config = dict(
    hidden_size=64,
    qk_norm=False,
    attn_scale=0.177,
    init='uniform',
    weight_decay=0.029,
    schedule='wsd',
    decay_fraction=1.0,
    max_seq_len=256,
    train_tokens=112900000,
)
Each number is 50 + 15 x the weight over its row's rms, rounded and kept within 0 to 99. Layers, rows and columns count from 0. The size before them is the row's rms in percent of the matrix's.

# layer 9 attention query, 64x64, rms 0.162, rows 0-63, columns 0-31
077:29 69 26 26 31 25 63 44 82 43 71 31 69 58 59 91 45 55 54 22 54 62 38 46 47 50 39 52 79 46 51 45
067:70 40 84 53 43 76 58 19 28 56 46 44 37 69 60 54 50 46 42 64 49 48 75 44 62 41 28 74 40 47 16 49
085:46 43 71 36 29 51 59 29 23 58 60 51 64 69 80 48 30 37 58 58 42 39 40 67 41 49 42 63 67 60 31 37
082:44 27 65 71 40 49 64 49 29 62 74 64 35 47 75 20 53 48 81 66 44 48 55 64 44 65 50 52 43 62 43 37
107:52 76 40 28 47 43 46 54 48 45 29 55 61 63 38 81 30 38 38 23 41 53 33 54 39 56 52 53 75 57 64 59
101:39 68 37 33 60 36 30 59 56 41 32 51 49 58 35 69 31 27 30 24 59 57 54 54 29 55 55 41 67 47 60 63
083:46 71 50 66 35 60 57 80 28 42 51 41 38 73 26 55 58 43 24 50 54 57 49 64 31 67 81 50 38 58 55 39
085:60 34 52 42 39 48 51 67 57 72 77 67 53 57 48 50 44 17 62 43 32 62 35 71 53 43 45 58 71 33 37 56
082:40 25 48 60 65 40 62 47 70 58 54 48 41 40 68 56 39 48 53 49 64 79 77 39 61 35 22 31 39 61 48 49
082:50 74 33 34 34 68 45 52 63 30 65 58 54 57 52 51 65 51 57 64 68 34 21 69 78 58 77 44 50 60 37 59
084:35 63 44 39 48 36 36 52 41 77 68 48 59 66 39 47 45 18 61 39 76 46 54 34 49 64 37 53 52 48 01 42
097:70 51 30 45 35 78 35 77 62 66 19 63 65 44 34 46 59 62 44 66 56 16 50 25 79 33 58 55 40 64 53 49
090:47 57 43 58 51 15 56 16 33 86 66 35 47 61 44 25 71 37 49 63 43 60 75 42 59 65 50 71 45 56 52 66
078:57 10 54 51 11 50 50 49 51 52 31 72 42 47 55 63 57 50 55 44 32 49 31 61 57 52 55 40 67 32 49 77
095:54 31 42 66 37 53 50 61 56 45 59 85 21 55 80 46 52 64 53 54 37 41 59 58 41 33 48 35 30 29 86 52
082:57 80 51 57 48 36 36 44 66 62 43 51 57 57 65 60 34 49 49 41 62 60 52 36 18 40 12 70 29 46 29 54
069:34 38 47 65 60 34 37 58 53 40 55 50 45 32 32 42 49 62 59 50 34 54 73 47 47 80 30 31 36 38 62 61
088:57 59 70 21 23 52 57 37 33 44 39 33 76 80 74 58 22 41 43 34 44 43 56 57 37 53 48 71 72 57 31 54
093:24 49 34 26 34 36 65 43 43 57 42 31 68 36 72 53 38 26 60 41 30 52 37 57 36 64 44 66 72 71 42 55
120:51 37 70 23 29 39 70 38 24 63 47 55 73 47 75 43 41 51 57 65 31 41 50 67 52 55 33 58 70 70 50 52
092:43 60 32 51 57 41 39 61 75 27 32 56 40 46 38 50 53 36 26 31 51 65 56 36 49 44 61 26 52 29 62 57
206:43 61 29 73 66 44 35 59 76 39 60 49 27 57 29 44 59 53 40 37 62 69 55 33 32 57 67 51 26 28 72 59
072:74 62 45 44 75 39 44 39 66 27 36 39 35 69 64 62 73 61 77 43 64 60 65 52 51 46 34 32 43 63 58 38
082:61 59 21 60 64 69 39 42 30 50 59 43 39 47 60 21 80 70 74 76 37 36 48 42 64 64 44 63 50 57 61 66
089:49 35 57 78 43 35 46 48 33 72 57 41 53 40 42 32 58 65 69 29 53 42 71 27 70 55 39 18 52 31 60 28
079:60 56 46 51 52 01 36 33 37 84 56 34 75 75 34 33 59 31 63 47 45 61 49 40 36 68 70 46 60 65 45 51
083:32 32 56 76 67 32 72 67 44 60 87 43 74 26 29 42 44 57 69 47 40 65 45 47 41 67 35 28 68 44 29 21
076:69 31 77 52 53 47 37 66 36 65 79 46 58 80 30 26 79 65 47 42 70 28 60 37 65 47 50 23 68 33 53 39
079:47 40 15 79 53 44 66 50 01 57 68 27 41 59 58 50 57 57 43 51 59 35 47 53 62 61 65 41 47 36 55 54
081:60 68 59 52 31 46 52 55 61 64 63 25 54 31 25 75 35 82 30 35 61 67 42 41 44 55 39 65 46 72 63 67
090:74 39 75 34 40 27 35 46 58 65 47 44 47 65 57 59 62 22 33 47 52 50 45 28 77 50 72 41 58 54 19 73
082:45 40 63 44 48 24 43 29 52 76 50 47 80 75 59 56 66 47 21 36 54 47 69 69 78 53 62 44 58 65 60 38
070:38 76 55 54 32 54 35 66 52 70 70 43 62 10 68 55 35 40 52 51 69 74 68 53 36 53 54 31 26 52 20 45
082:37 33 44 52 57 31 69 37 39 25 58 34 76 60 60 43 42 37 56 49 50 53 46 51 35 51 35 62 81 43 45 51
093:45 34 70 55 74 49 56 55 38 44 72 86 70 58 28 58 27 54 38 83 29 55 30 34 56 52 31 76 31 51 49 41
102:35 38 78 50 58 28 58 58 57 53 82 36 65 37 69 31 56 42 56 45 52 65 58 65 49 49 52 46 59 67 32 33
117:22 47 21 27 50 30 50 56 73 30 38 45 56 52 56 58 40 37 43 39 62 66 30 66 48 45 47 41 52 49 58 71
078:35 69 42 29 60 28 43 60 68 61 50 68 56 42 43 56 32 49 33 30 51 73 66 54 49 46 42 37 45 40 61 59
100:16 29 67 42 50 75 53 59 63 33 75 61 29 51 45 42 55 25 49 44 43 42 38 67 36 54 90 38 68 43 52 32
105:44 24 25 52 47 77 56 55 58 58 86 58 45 15 61 42 61 77 70 62 60 47 26 53 61 57 44 61 38 43 59 40
102:46 69 50 73 66 53 38 48 67 48 27 32 36 30 27 55 51 55 58 55 64 47 56 70 45 47 50 61 45 51 53 43
097:84 62 35 29 55 50 22 63 42 71 46 62 57 67 57 56 61 58 60 42 39 39 28 38 68 53 47 58 61 61 34 60
120:77 42 51 75 68 67 44 51 36 52 66 23 48 62 42 18 60 61 52 60 54 40 30 43 49 53 77 62 25 41 62 40
107:46 12 70 48 38 53 41 39 36 66 58 67 62 51 31 31 48 21 53 45 69 34 65 37 59 29 52 27 67 54 13 51
124:15 40 47 34 31 28 43 56 48 73 56 50 60 35 57 45 39 24 37 41 39 69 54 42 58 51 50 50 64 42 36 48
127:33 46 36 28 45 70 58 61 51 41 38 70 41 09 52 58 54 55 67 66 43 49 46 48 59 37 21 69 64 51 44 50
107:30 38 36 59 32 43 36 48 51 77 64 50 31 46 43 33 74 57 83 57 51 56 45 51 48 65 61 38 57 43 50 47
114:28 53 46 44 54 52 48 29 44 34 51 34 50 66 32 64 65 38 73 53 66 55 43 47 54 40 45 58 61 62 40 37
074:64 43 57 76 74 66 56 36 29 21 39 69 37 55 37 46 65 49 64 57 60 36 37 61 40 48 32 57 24 39 29 37
075:26 52 43 42 18 33 84 38 55 52 59 33 68 43 48 24 51 48 37 59 43 47 66 61 39 53 31 70 50 49 37 35
084:40 26 77 40 38 41 60 24 41 73 68 35 84 38 50 35 36 43 21 47 26 64 52 71 45 39 36 66 67 43 36 28
079:42 61 51 49 60 60 40 45 68 29 59 41 32 47 57 74 44 39 21 33 54 37 54 72 48 61 61 24 48 64 41 37
105:38 48 22 47 45 56 38 46 56 49 59 55 44 39 53 41 83 46 58 69 57 58 47 48 38 78 72 34 63 33 64 70
179:62 65 26 48 51 50 37 52 65 39 57 46 52 68 30 73 44 53 41 45 57 43 41 51 35 64 83 59 41 38 76 55
126:31 62 38 70 43 45 43 52 71 52 33 58 68 25 52 65 12 41 57 53 21 42 52 75 48 43 20 59 36 62 53 51
109:48 45 56 16 55 55 61 57 32 19 52 46 39 55 45 65 46 40 31 52 41 28 24 63 46 31 61 62 48 45 56 54
119:62 60 76 41 34 63 83 70 53 59 46 28 39 28 55 30 47 59 26 56 44 49 59 65 54 12 71 38 36 52 45 39
099:33 52 39 42 49 49 44 55 64 62 32 69 57 66 51 50 47 38 43 42 52 50 76 51 25 61 25 41 77 42 29 44
123:64 57 24 40 54 70 45 50 57 51 38 55 25 68 54 55 35 35 61 44 33 30 23 40 62 59 47 59 83 52 52 46
110:69 40 42 37 28 31 59 43 40 68 85 56 65 73 77 25 70 63 62 47 55 48 63 55 28 46 53 40 52 32 71 53
109:44 29 44 72 38 49 25 65 43 43 41 73 42 25 30 51 53 52 74 42 33 48 47 51 48 39 55 56 26 46 71 78
112:55 51 32 51 34 44 51 37 54 64 48 37 35 50 73 41 87 64 76 46 60 59 36 36 61 67 58 43 55 50 53 66
106:32 39 45 73 46 52 75 31 68 37 55 53 27 60 33 55 35 51 57 55 55 49 75 82 43 68 43 29 53 53 52 49
110:57 50 44 56 72 35 64 75 61 64 54 55 35 31 44 39 51 62 42 47 44 58 61 45 44 47 68 24 56 39 69 59
# layer 9 attention key, 64x64, rms 0.166, rows 0-63, columns 0-31
074:54 40 37 61 25 54 30 33 52 52 38 64 28 37 70 21 54 43 77 44 48 31 55 43 73 26 32 60 60 57 60 43
091:54 51 40 71 61 58 15 73 76 61 64 61 42 36 41 58 65 26 42 42 47 62 20 50 49 69 43 41 57 10 66 80
098:58 65 60 52 45 74 62 45 61 45 56 41 71 55 47 62 53 54 53 03 48 66 46 28 46 18 50 57 79 43 35 28
138:56 62 61 62 36 75 63 47 48 55 58 43 66 42 62 74 60 59 45 11 44 55 37 33 64 29 54 77 59 54 40 28
119:34 55 49 47 76 18 41 53 36 53 55 41 40 34 22 13 46 54 52 81 76 50 67 58 37 63 68 23 30 57 53 62
189:25 50 28 67 75 36 40 63 47 53 61 47 28 47 32 43 51 36 44 49 56 61 51 49 31 71 74 36 32 45 67 76
075:31 33 51 55 61 56 68 43 50 45 45 92 44 30 65 46 36 51 60 64 33 27 75 47 81 34 46 71 44 54 61 40
095:62 44 44 43 68 64 38 50 59 18 26 49 69 48 41 49 73 64 61 30 54 43 50 22 77 76 59 54 49 64 44 42
084:45 38 48 75 68 43 63 50 53 64 49 49 36 68 32 17 57 31 49 68 42 50 49 62 26 63 67 54 37 57 50 24
086:56 73 53 40 39 50 51 58 48 56 54 27 53 46 60 55 28 64 53 37 40 57 50 55 24 62 40 58 49 32 51 62
077:67 54 62 46 28 49 46 63 49 73 37 46 53 29 44 37 74 46 55 28 53 73 64 65 64 41 44 64 64 75 53 70
094:28 77 27 33 47 48 35 36 48 52 82 34 26 45 20 46 45 73 45 42 55 53 56 79 27 42 47 44 67 34 50 57
087:60 35 67 54 54 57 50 51 59 61 45 63 29 35 53 52 50 43 73 47 46 46 56 56 71 53 53 63 48 80 24 32
077:51 51 47 23 60 75 55 58 29 33 41 23 58 44 54 71 61 53 71 38 34 32 54 42 52 68 62 60 31 58 41 30
088:59 45 60 39 55 45 57 61 72 45 69 67 56 46 48 47 62 37 44 40 54 37 63 49 57 80 70 41 34 63 30 34
080:60 39 66 47 27 45 33 56 37 78 34 53 55 30 46 47 78 50 30 50 58 58 71 32 67 53 57 01 67 43 48 65
083:53 39 53 45 49 49 89 16 34 69 52 50 61 51 53 32 34 38 51 53 57 30 58 66 55 37 41 78 45 66 41 23
082:45 56 39 63 49 75 67 16 42 52 45 65 56 29 60 52 49 35 50 36 47 53 50 29 44 31 49 50 66 50 55 38
078:70 66 54 27 44 55 63 29 29 41 23 36 54 72 55 39 16 59 48 60 51 50 57 54 61 34 47 54 70 62 28 22
080:72 71 61 42 23 76 58 30 45 43 24 48 62 57 81 47 49 50 48 40 32 47 45 35 77 38 20 52 69 42 49 19
088:32 46 39 73 76 39 63 66 29 48 59 52 38 43 39 51 39 53 45 74 41 58 50 40 46 54 74 29 38 52 59 69
064:34 36 40 68 76 50 60 67 29 53 50 64 33 24 71 27 47 63 39 87 25 54 53 50 48 52 59 44 42 65 59 48
088:68 45 42 67 68 68 34 55 40 46 46 36 36 46 47 47 36 37 54 46 32 74 34 74 27 46 57 58 58 65 14 52
087:48 66 53 62 41 64 44 62 67 38 86 58 42 58 40 82 59 50 55 30 52 58 29 57 23 57 52 66 63 34 41 64
093:38 67 67 34 33 40 74 40 48 37 81 43 66 51 48 64 67 52 67 46 65 32 26 63 37 33 65 54 52 56 49 79
084:49 32 48 55 45 83 43 49 49 22 28 70 54 35 41 60 64 44 83 55 49 49 50 41 74 44 61 56 55 59 20 57
086:47 52 64 43 36 45 55 37 37 40 60 40 69 75 62 68 75 43 58 37 53 51 25 56 60 48 50 86 31 57 73 70
078:49 51 44 38 52 67 38 42 64 31 33 82 52 47 46 49 38 52 77 61 44 54 47 69 60 59 39 64 49 77 37 39
082:53 31 43 66 54 44 58 52 85 47 86 54 46 47 58 61 46 34 52 73 43 67 35 44 46 64 47 85 61 87 44 46
086:54 32 61 44 56 58 55 28 60 94 45 74 68 60 50 48 68 60 44 62 59 45 49 44 83 51 55 44 48 50 30 22
093:53 30 53 58 50 54 55 44 18 46 23 52 27 38 41 34 41 45 58 75 33 55 72 62 60 64 35 60 46 68 38 24
083:65 49 48 47 63 59 63 71 40 31 18 70 45 49 62 61 32 47 65 79 59 59 58 30 65 53 44 36 79 48 43 37
058:55 13 78 47 72 51 78 67 34 56 74 23 67 67 54 31 46 53 56 65 18 50 74 57 64 51 26 49 33 53 46 56
078:44 20 25 36 54 66 50 63 35 45 55 67 55 37 39 59 46 59 28 39 72 51 47 69 41 61 51 78 61 47 78 52
080:56 45 52 53 40 70 47 78 33 37 57 61 29 39 68 59 58 36 66 46 57 63 49 11 38 38 63 41 68 26 28 65
092:36 63 33 33 59 55 40 36 41 56 33 37 28 45 64 29 45 69 49 46 47 60 34 47 86 29 50 43 53 80 59 41
126:58 49 73 39 38 80 50 60 55 66 54 97 32 39 55 49 34 60 52 43 54 42 60 62 45 68 69 50 56 41 26 23
183:61 55 35 79 52 49 33 71 56 46 63 59 32 66 24 53 64 42 43 49 61 51 51 42 22 77 59 53 40 28 53 58
113:46 49 82 73 41 48 65 51 55 31 42 48 75 47 50 28 60 30 56 54 33 56 55 53 42 52 42 53 52 47 33 37
109:53 51 50 26 68 36 28 65 76 70 52 49 38 60 52 23 62 66 58 50 76 73 40 47 48 57 61 50 58 08 81 41
103:73 45 67 26 40 29 40 56 39 50 76 43 39 76 44 50 22 50 38 53 71 27 11 55 38 46 31 32 38 68 38 34
088:41 44 36 39 36 37 62 40 40 48 49 35 53 50 49 68 56 00 69 53 98 50 33 82 50 58 36 53 70 50 45 62
121:59 51 78 47 57 63 44 50 50 46 33 73 27 44 57 38 44 61 48 75 45 29 67 56 70 28 39 55 51 51 43 26
113:43 76 65 43 26 35 53 48 29 52 56 56 54 47 50 43 74 45 34 53 44 63 51 57 70 59 22 68 61 63 38 30
122:43 58 63 59 41 54 49 40 49 25 42 37 54 48 36 70 56 40 63 39 37 75 66 55 36 72 83 56 39 27 53 64
117:66 60 36 27 64 17 33 46 63 50 71 51 45 78 56 38 54 32 48 21 66 70 24 52 37 54 49 52 60 18 53 56
105:75 47 80 55 43 66 61 49 66 29 59 30 58 59 29 51 54 65 76 61 82 33 39 64 38 47 72 45 41 43 37 50
114:69 43 70 44 45 29 65 50 37 53 40 34 26 54 51 50 45 54 55 26 47 47 01 69 36 56 45 66 68 51 25 53
088:20 55 36 38 63 33 30 52 60 37 76 34 32 49 69 42 54 65 29 57 41 47 46 33 76 36 51 40 57 46 50 36
087:63 55 46 61 51 49 35 42 65 29 53 32 19 50 69 60 71 63 38 64 63 64 32 08 77 47 64 45 86 49 27 31
105:56 54 45 57 47 28 35 31 39 60 38 32 25 60 51 39 56 66 49 79 34 72 45 37 80 43 54 26 36 50 54 42
097:59 57 52 58 35 56 50 67 41 46 72 66 60 53 57 41 37 36 66 51 71 46 76 80 31 53 36 64 44 42 42 63
101:38 54 81 45 57 55 63 48 62 70 66 45 52 48 17 56 68 45 45 56 56 38 35 53 22 43 68 66 35 41 31 34
073:29 56 59 64 37 62 52 53 49 27 50 59 49 35 10 64 52 25 33 65 32 23 37 39 43 46 48 53 26 48 40 58
102:36 50 29 57 52 69 13 44 55 72 61 52 48 60 60 62 35 59 40 22 74 67 30 32 37 47 58 33 68 45 58 45
103:45 62 51 56 55 21 44 64 38 38 13 59 33 43 59 45 60 30 39 42 39 67 38 57 49 38 60 65 48 34 25 37
119:42 64 37 64 79 36 36 29 63 29 55 47 36 62 78 51 39 57 43 31 47 85 59 53 50 69 64 26 55 42 55 45
094:48 59 35 36 11 60 56 56 28 37 67 35 81 74 24 44 58 67 58 44 59 27 19 38 40 55 34 60 35 42 17 36
124:35 68 49 20 36 46 56 60 60 41 21 49 66 43 52 73 59 16 72 16 49 54 40 48 43 55 13 66 65 15 35 44
107:40 53 49 61 51 77 51 47 44 37 73 43 73 42 40 47 63 78 55 47 81 62 57 59 70 51 71 34 59 56 46 35
103:60 61 77 45 51 55 07 47 35 45 67 64 48 43 41 49 71 68 29 58 61 17 34 38 62 34 62 57 49 31 58 56
119:37 41 47 38 51 45 68 47 66 32 66 47 39 44 34 56 40 76 71 45 53 77 43 61 51 59 65 41 57 28 66 51
105:56 55 53 58 35 60 69 75 52 81 69 25 41 58 59 33 51 76 46 52 53 42 21 24 35 30 32 31 33 63 61 34
103:43 60 59 57 64 65 33 73 57 18 58 48 44 60 17 56 58 41 37 79 31 23 54 57 47 51 70 35 31 56 50 46
# layer 9 attention value, 64x64, rms 0.179, rows 0-42, columns 0-31
104:51 21 47 32 50 54 85 25 72 63 50 47 63 45 49 34 67 58 69 46 44 65 32 59 45 38 45 67 58 71 75 49
103:44 43 62 42 46 56 23 51 34 44 39 80 36 52 53 57 50 65 53 48 41 62 74 40 79 53 49 34 51 76 55 50
104:52 65 30 29 35 46 72 44 68 49 52 52 53 48 53 57 65 20 61 52 39 40 32 57 46 45 25 64 48 43 63 55
110:37 65 43 54 43 60 67 96 58 32 55 19 50 42 46 54 57 56 57 51 67 45 29 71 20 54 70 60 34 58 59 61
091:76 29 51 56 34 59 58 60 42 16 62 76 14 48 56 77 76 32 74 48 29 62 45 54 62 51 44 62 50 61 48 57
089:28 43 39 38 51 61 44 54 44 52 69 57 51 41 38 69 52 20 37 59 24 43 25 52 71 63 54 60 57 45 69 32
087:41 35 55 45 54 79 54 49 26 54 63 66 64 39 48 73 39 41 25 32 26 30 78 34 70 71 46 43 60 66 39 36
099:70 84 57 45 29 40 24 57 28 51 37 19 36 57 51 55 80 61 65 36 31 51 52 51 70 46 25 62 43 57 39 43
101:68 68 68 59 52 60 66 59 65 36 41 15 56 58 64 28 53 47 64 49 60 65 32 83 59 33 43 65 49 55 36 43
084:45 13 74 67 83 67 68 53 47 33 55 56 53 52 54 11 48 76 63 59 43 49 43 74 29 50 46 39 51 59 37 41
087:39 57 39 35 48 45 28 40 14 42 54 57 40 63 37 58 55 37 56 49 47 42 29 59 79 70 34 64 53 40 63 56
094:49 38 53 24 72 64 35 31 36 52 41 82 61 44 76 55 16 51 44 47 50 50 56 49 36 45 49 31 46 51 58 48
100:43 56 48 42 39 76 26 45 38 60 52 99 49 26 39 41 33 43 31 18 67 53 72 49 45 65 38 38 48 35 62 48
109:71 72 43 56 25 58 39 74 70 37 56 34 51 44 37 59 61 32 33 53 48 23 21 72 65 67 51 45 60 57 43 33
102:54 60 39 24 56 52 28 67 27 46 45 72 64 59 52 74 45 42 72 52 31 37 59 45 58 52 44 73 54 63 45 63
090:51 69 30 36 42 74 34 52 71 55 56 38 53 62 51 75 49 46 51 41 37 32 36 72 70 55 46 54 40 62 76 47
097:33 21 54 16 54 52 48 34 29 47 60 59 60 65 67 43 56 62 75 53 50 73 60 51 67 59 46 66 70 64 44 59
095:45 31 52 52 63 65 34 62 58 40 62 50 76 66 59 41 32 50 51 30 24 43 52 81 52 57 62 57 76 87 71 34
104:33 52 65 40 51 35 40 62 14 56 59 47 56 40 28 58 63 47 41 33 47 40 85 07 42 71 54 55 43 28 42 48
119:51 37 61 47 31 73 61 47 33 67 46 65 50 25 62 63 51 31 26 34 60 53 55 48 49 51 48 63 52 18 46 55
101:22 24 36 22 75 53 56 51 58 50 68 57 64 62 64 31 38 46 57 38 16 62 27 63 46 47 62 56 64 69 69 64
086:47 55 65 60 45 64 75 44 31 26 32 30 31 40 44 16 49 38 38 66 51 53 66 69 51 43 29 34 35 69 36 54
095:46 66 62 54 47 46 42 46 41 55 46 54 55 40 60 84 31 53 46 47 84 34 59 12 38 42 56 45 29 35 38 39
095:73 71 78 64 30 59 52 27 24 55 38 41 54 29 56 41 48 58 48 59 74 53 81 46 51 31 41 42 23 72 23 39
086:47 27 55 35 35 60 67 62 48 45 62 33 47 36 34 38 66 59 58 34 18 58 63 46 46 56 31 75 71 53 65 56
093:61 43 61 79 27 64 44 33 43 38 43 15 40 19 44 41 67 50 47 49 78 71 59 39 37 48 46 51 28 51 35 49
096:41 76 38 51 43 51 28 79 41 43 58 45 46 39 41 65 60 52 60 39 66 29 36 53 76 77 34 50 49 01 43 65
102:41 47 25 47 42 58 22 96 68 49 58 64 32 38 24 70 68 42 44 17 33 35 48 44 44 68 59 41 57 34 61 55
101:51 45 75 37 43 56 69 28 52 48 41 33 53 82 73 27 56 51 67 49 21 63 38 62 53 28 41 65 52 71 67 45
093:58 85 41 73 45 34 65 73 85 27 30 52 32 53 44 40 52 47 13 71 72 31 48 63 50 53 41 18 43 47 46 42
093:42 45 49 63 41 52 30 45 62 33 57 09 35 64 50 45 77 54 53 47 48 51 69 32 60 58 70 55 47 72 78 57
107:38 34 38 43 60 40 57 76 69 57 48 55 59 65 59 45 43 58 38 53 30 49 32 73 27 64 71 32 63 46 79 55
090:42 58 42 41 65 59 57 64 19 39 85 36 36 73 62 35 40 65 62 68 21 62 84 28 41 52 41 39 37 28 48 48
088:51 52 33 52 38 48 36 67 57 66 68 59 26 30 35 23 28 33 52 45 33 42 73 39 64 64 54 23 45 39 64 57
117:59 34 77 42 42 43 47 31 64 77 66 28 55 60 39 52 80 68 64 40 81 43 35 67 57 35 54 43 52 74 59 61
107:42 36 43 43 50 42 36 24 40 38 33 55 50 64 55 54 04 43 64 39 42 40 53 58 59 49 40 68 91 63 50 43
114:62 74 51 50 53 14 52 45 51 66 50 21 74 79 51 72 50 43 51 38 65 36 01 71 56 32 54 60 69 51 21 66
106:51 68 55 41 32 45 44 58 71 74 43 44 48 67 61 71 44 34 55 13 18 24 19 51 43 52 46 37 60 64 32 45
102:58 30 28 30 38 56 55 65 60 51 12 57 48 75 47 67 55 43 56 52 34 34 07 60 48 56 67 63 66 50 33 38
088:49 29 47 21 50 16 60 79 63 70 64 62 41 22 67 31 61 56 47 36 48 62 59 74 51 53 35 40 50 28 76 40
100:56 48 36 28 74 43 76 42 60 56 51 15 80 48 46 43 92 60 61 31 73 64 21 65 41 61 52 63 47 53 54 50
105:72 45 37 42 62 47 50 56 65 40 36 66 63 39 51 69 51 43 51 52 25 17 22 91 49 39 28 80 60 47 52 56
114:44 63 43 48 24 53 51 39 71 72 46 30 52 55 50 72 78 39 43 17 58 53 48 18 54 50 48 39 55 69 46 59
# layer 9 attention output (transposed), 64x64, rms 0.187, rows 0-42, columns 0-31
086:55 46 52 60 39 39 34 75 53 98 65 52 22 17 17 46 70 56 40 59 54 53 69 41 57 54 39 41 48 64 45 52
086:47 40 36 55 69 55 41 47 67 60 58 75 43 22 53 44 37 71 59 64 64 44 68 39 24 68 60 27 40 55 51 59
084:68 53 43 62 32 42 39 67 43 83 40 28 44 30 14 49 65 53 47 33 61 42 33 62 59 39 52 61 47 60 44 74
083:47 68 58 47 73 61 58 53 51 22 33 45 34 18 39 37 48 60 49 39 69 39 57 39 50 38 30 63 45 43 64 47
079:41 40 35 67 66 77 56 62 55 52 44 46 39 32 62 54 28 77 80 48 50 58 49 38 48 50 24 59 47 67 37 53
086:67 46 55 42 24 32 47 54 50 68 62 49 74 62 48 63 32 24 50 31 49 43 33 46 24 64 56 55 74 49 36 51
097:17 29 44 27 31 41 53 43 57 44 42 52 61 60 60 65 46 33 33 51 36 35 46 42 58 55 46 67 79 53 58 53
086:76 47 36 72 41 74 41 37 63 50 41 66 53 73 55 53 68 74 75 70 53 31 52 50 43 65 58 53 38 69 23 44
096:51 43 57 67 54 45 58 65 47 34 45 42 24 35 77 39 68 44 43 61 53 62 54 41 59 49 58 59 31 41 47 52
091:11 54 51 55 48 50 36 59 46 27 44 54 72 41 49 38 49 43 56 64 66 54 71 28 67 36 32 45 48 45 48 52
101:62 54 50 48 42 57 48 49 49 67 62 43 65 65 44 54 50 25 64 41 53 57 35 66 34 67 65 45 64 67 15 63
077:22 43 41 27 57 26 34 65 58 86 64 58 48 84 47 49 45 57 37 47 78 44 67 66 75 46 60 24 61 27 44 59
085:86 36 47 23 42 47 42 50 60 45 35 58 49 50 43 61 29 68 48 40 44 37 64 51 58 45 78 28 53 40 71 60
113:43 65 73 45 23 45 42 60 35 31 21 26 43 29 35 75 53 53 71 47 19 45 49 53 53 40 36 87 57 63 49 67
081:48 67 63 53 70 39 52 39 46 64 69 42 53 53 41 69 45 41 52 40 47 60 49 38 46 75 52 59 26 56 20 79
088:78 80 50 47 35 53 46 56 53 72 53 62 64 72 32 58 41 55 74 23 69 43 69 56 28 69 66 67 65 62 34 44
103:43 50 40 67 71 40 53 59 62 67 83 69 27 46 60 52 48 53 48 46 66 71 60 52 27 67 45 30 33 45 39 67
093:49 48 79 39 36 38 51 47 20 53 53 46 50 53 42 46 48 45 53 55 44 54 88 33 60 37 52 38 64 37 17 59
099:28 51 86 41 51 46 45 35 33 33 53 52 65 45 44 61 45 51 57 72 43 46 74 57 51 72 53 34 62 44 56 53
088:38 20 46 32 51 29 45 61 69 43 59 55 47 49 59 31 39 66 09 50 65 45 64 51 35 56 65 10 73 41 75 48
106:55 35 58 53 16 37 54 63 29 98 59 51 46 55 49 53 72 36 57 42 57 49 50 57 39 69 56 37 61 58 11 60
084:48 17 43 92 22 48 57 54 63 43 36 39 61 45 57 62 73 61 52 43 46 57 48 24 46 34 46 48 36 44 54 45
097:46 64 50 21 87 52 39 49 64 19 76 42 67 62 53 40 45 54 60 30 56 58 63 60 64 37 56 45 49 35 64 52
100:48 41 50 65 68 50 48 37 39 26 41 51 49 48 77 42 68 62 38 58 36 54 64 43 73 36 61 49 47 46 85 47
091:45 27 67 50 50 42 36 63 33 52 23 61 33 22 26 52 67 46 56 86 61 42 68 45 52 46 39 39 53 60 56 53
101:56 36 47 52 45 66 55 51 40 28 25 52 49 45 54 32 59 71 26 76 55 19 71 42 55 38 57 50 54 54 79 35
098:69 72 64 42 60 55 38 43 57 44 50 57 59 50 42 50 46 33 74 32 56 45 39 72 31 54 61 67 47 56 44 58
097:60 72 71 24 39 47 34 39 42 64 28 48 52 41 21 63 36 53 66 42 45 30 64 57 60 58 63 54 71 64 36 40
095:56 29 48 75 39 52 49 78 42 63 56 48 51 34 46 27 77 65 49 63 61 67 78 27 61 52 19 38 43 49 27 48
098:72 45 24 60 32 66 34 32 44 30 25 45 63 73 71 75 38 52 52 38 52 41 36 51 43 40 63 80 47 46 76 40
095:76 57 65 80 58 71 61 39 33 57 63 74 58 65 26 30 27 69 71 66 56 51 75 48 28 61 61 34 51 57 36 37
087:49 50 68 50 35 45 43 68 43 68 62 34 60 29 53 67 39 50 67 40 57 71 41 62 42 46 47 49 42 48 38 45
089:35 22 36 59 29 43 57 49 40 34 44 47 65 92 19 75 49 42 43 21 48 56 68 52 60 37 74 66 38 29 35 43
123:91 34 53 52 35 45 63 32 55 53 46 48 25 54 33 88 53 42 63 22 28 29 44 85 75 65 55 76 37 65 37 51
123:65 46 56 38 48 78 52 60 52 68 45 72 34 32 82 67 43 69 18 72 35 63 37 60 47 59 31 68 62 59 43 32
113:35 37 41 69 70 23 81 44 49 63 59 67 39 67 66 77 29 39 30 62 72 47 72 47 59 64 30 42 38 47 44 55
098:41 26 57 52 51 44 67 58 57 70 56 67 60 52 47 30 55 26 49 56 61 57 62 27 55 53 46 25 39 32 39 72
122:31 20 40 64 44 56 60 50 66 63 56 74 43 66 72 61 52 59 78 33 27 31 63 60 55 39 50 37 35 67 49 41
108:63 48 62 72 59 66 66 33 52 44 59 35 30 57 52 79 36 63 54 55 72 52 57 58 69 61 40 58 35 49 41 39
116:48 47 75 24 27 57 33 69 16 63 55 58 17 35 28 47 81 40 68 56 63 48 33 67 52 53 48 30 51 71 29 72
085:47 12 50 62 42 52 60 60 50 42 38 50 50 21 25 49 49 33 67 55 53 40 49 40 65 39 34 52 53 69 64 59
094:34 31 49 60 59 34 63 40 62 81 59 61 37 51 52 44 62 45 75 43 41 57 52 39 50 49 32 34 48 62 59 84
099:45 35 60 47 59 74 59 44 52 45 45 50 62 89 58 15 42 60 36 64 45 49 59 42 49 48 51 29 76 22 43 33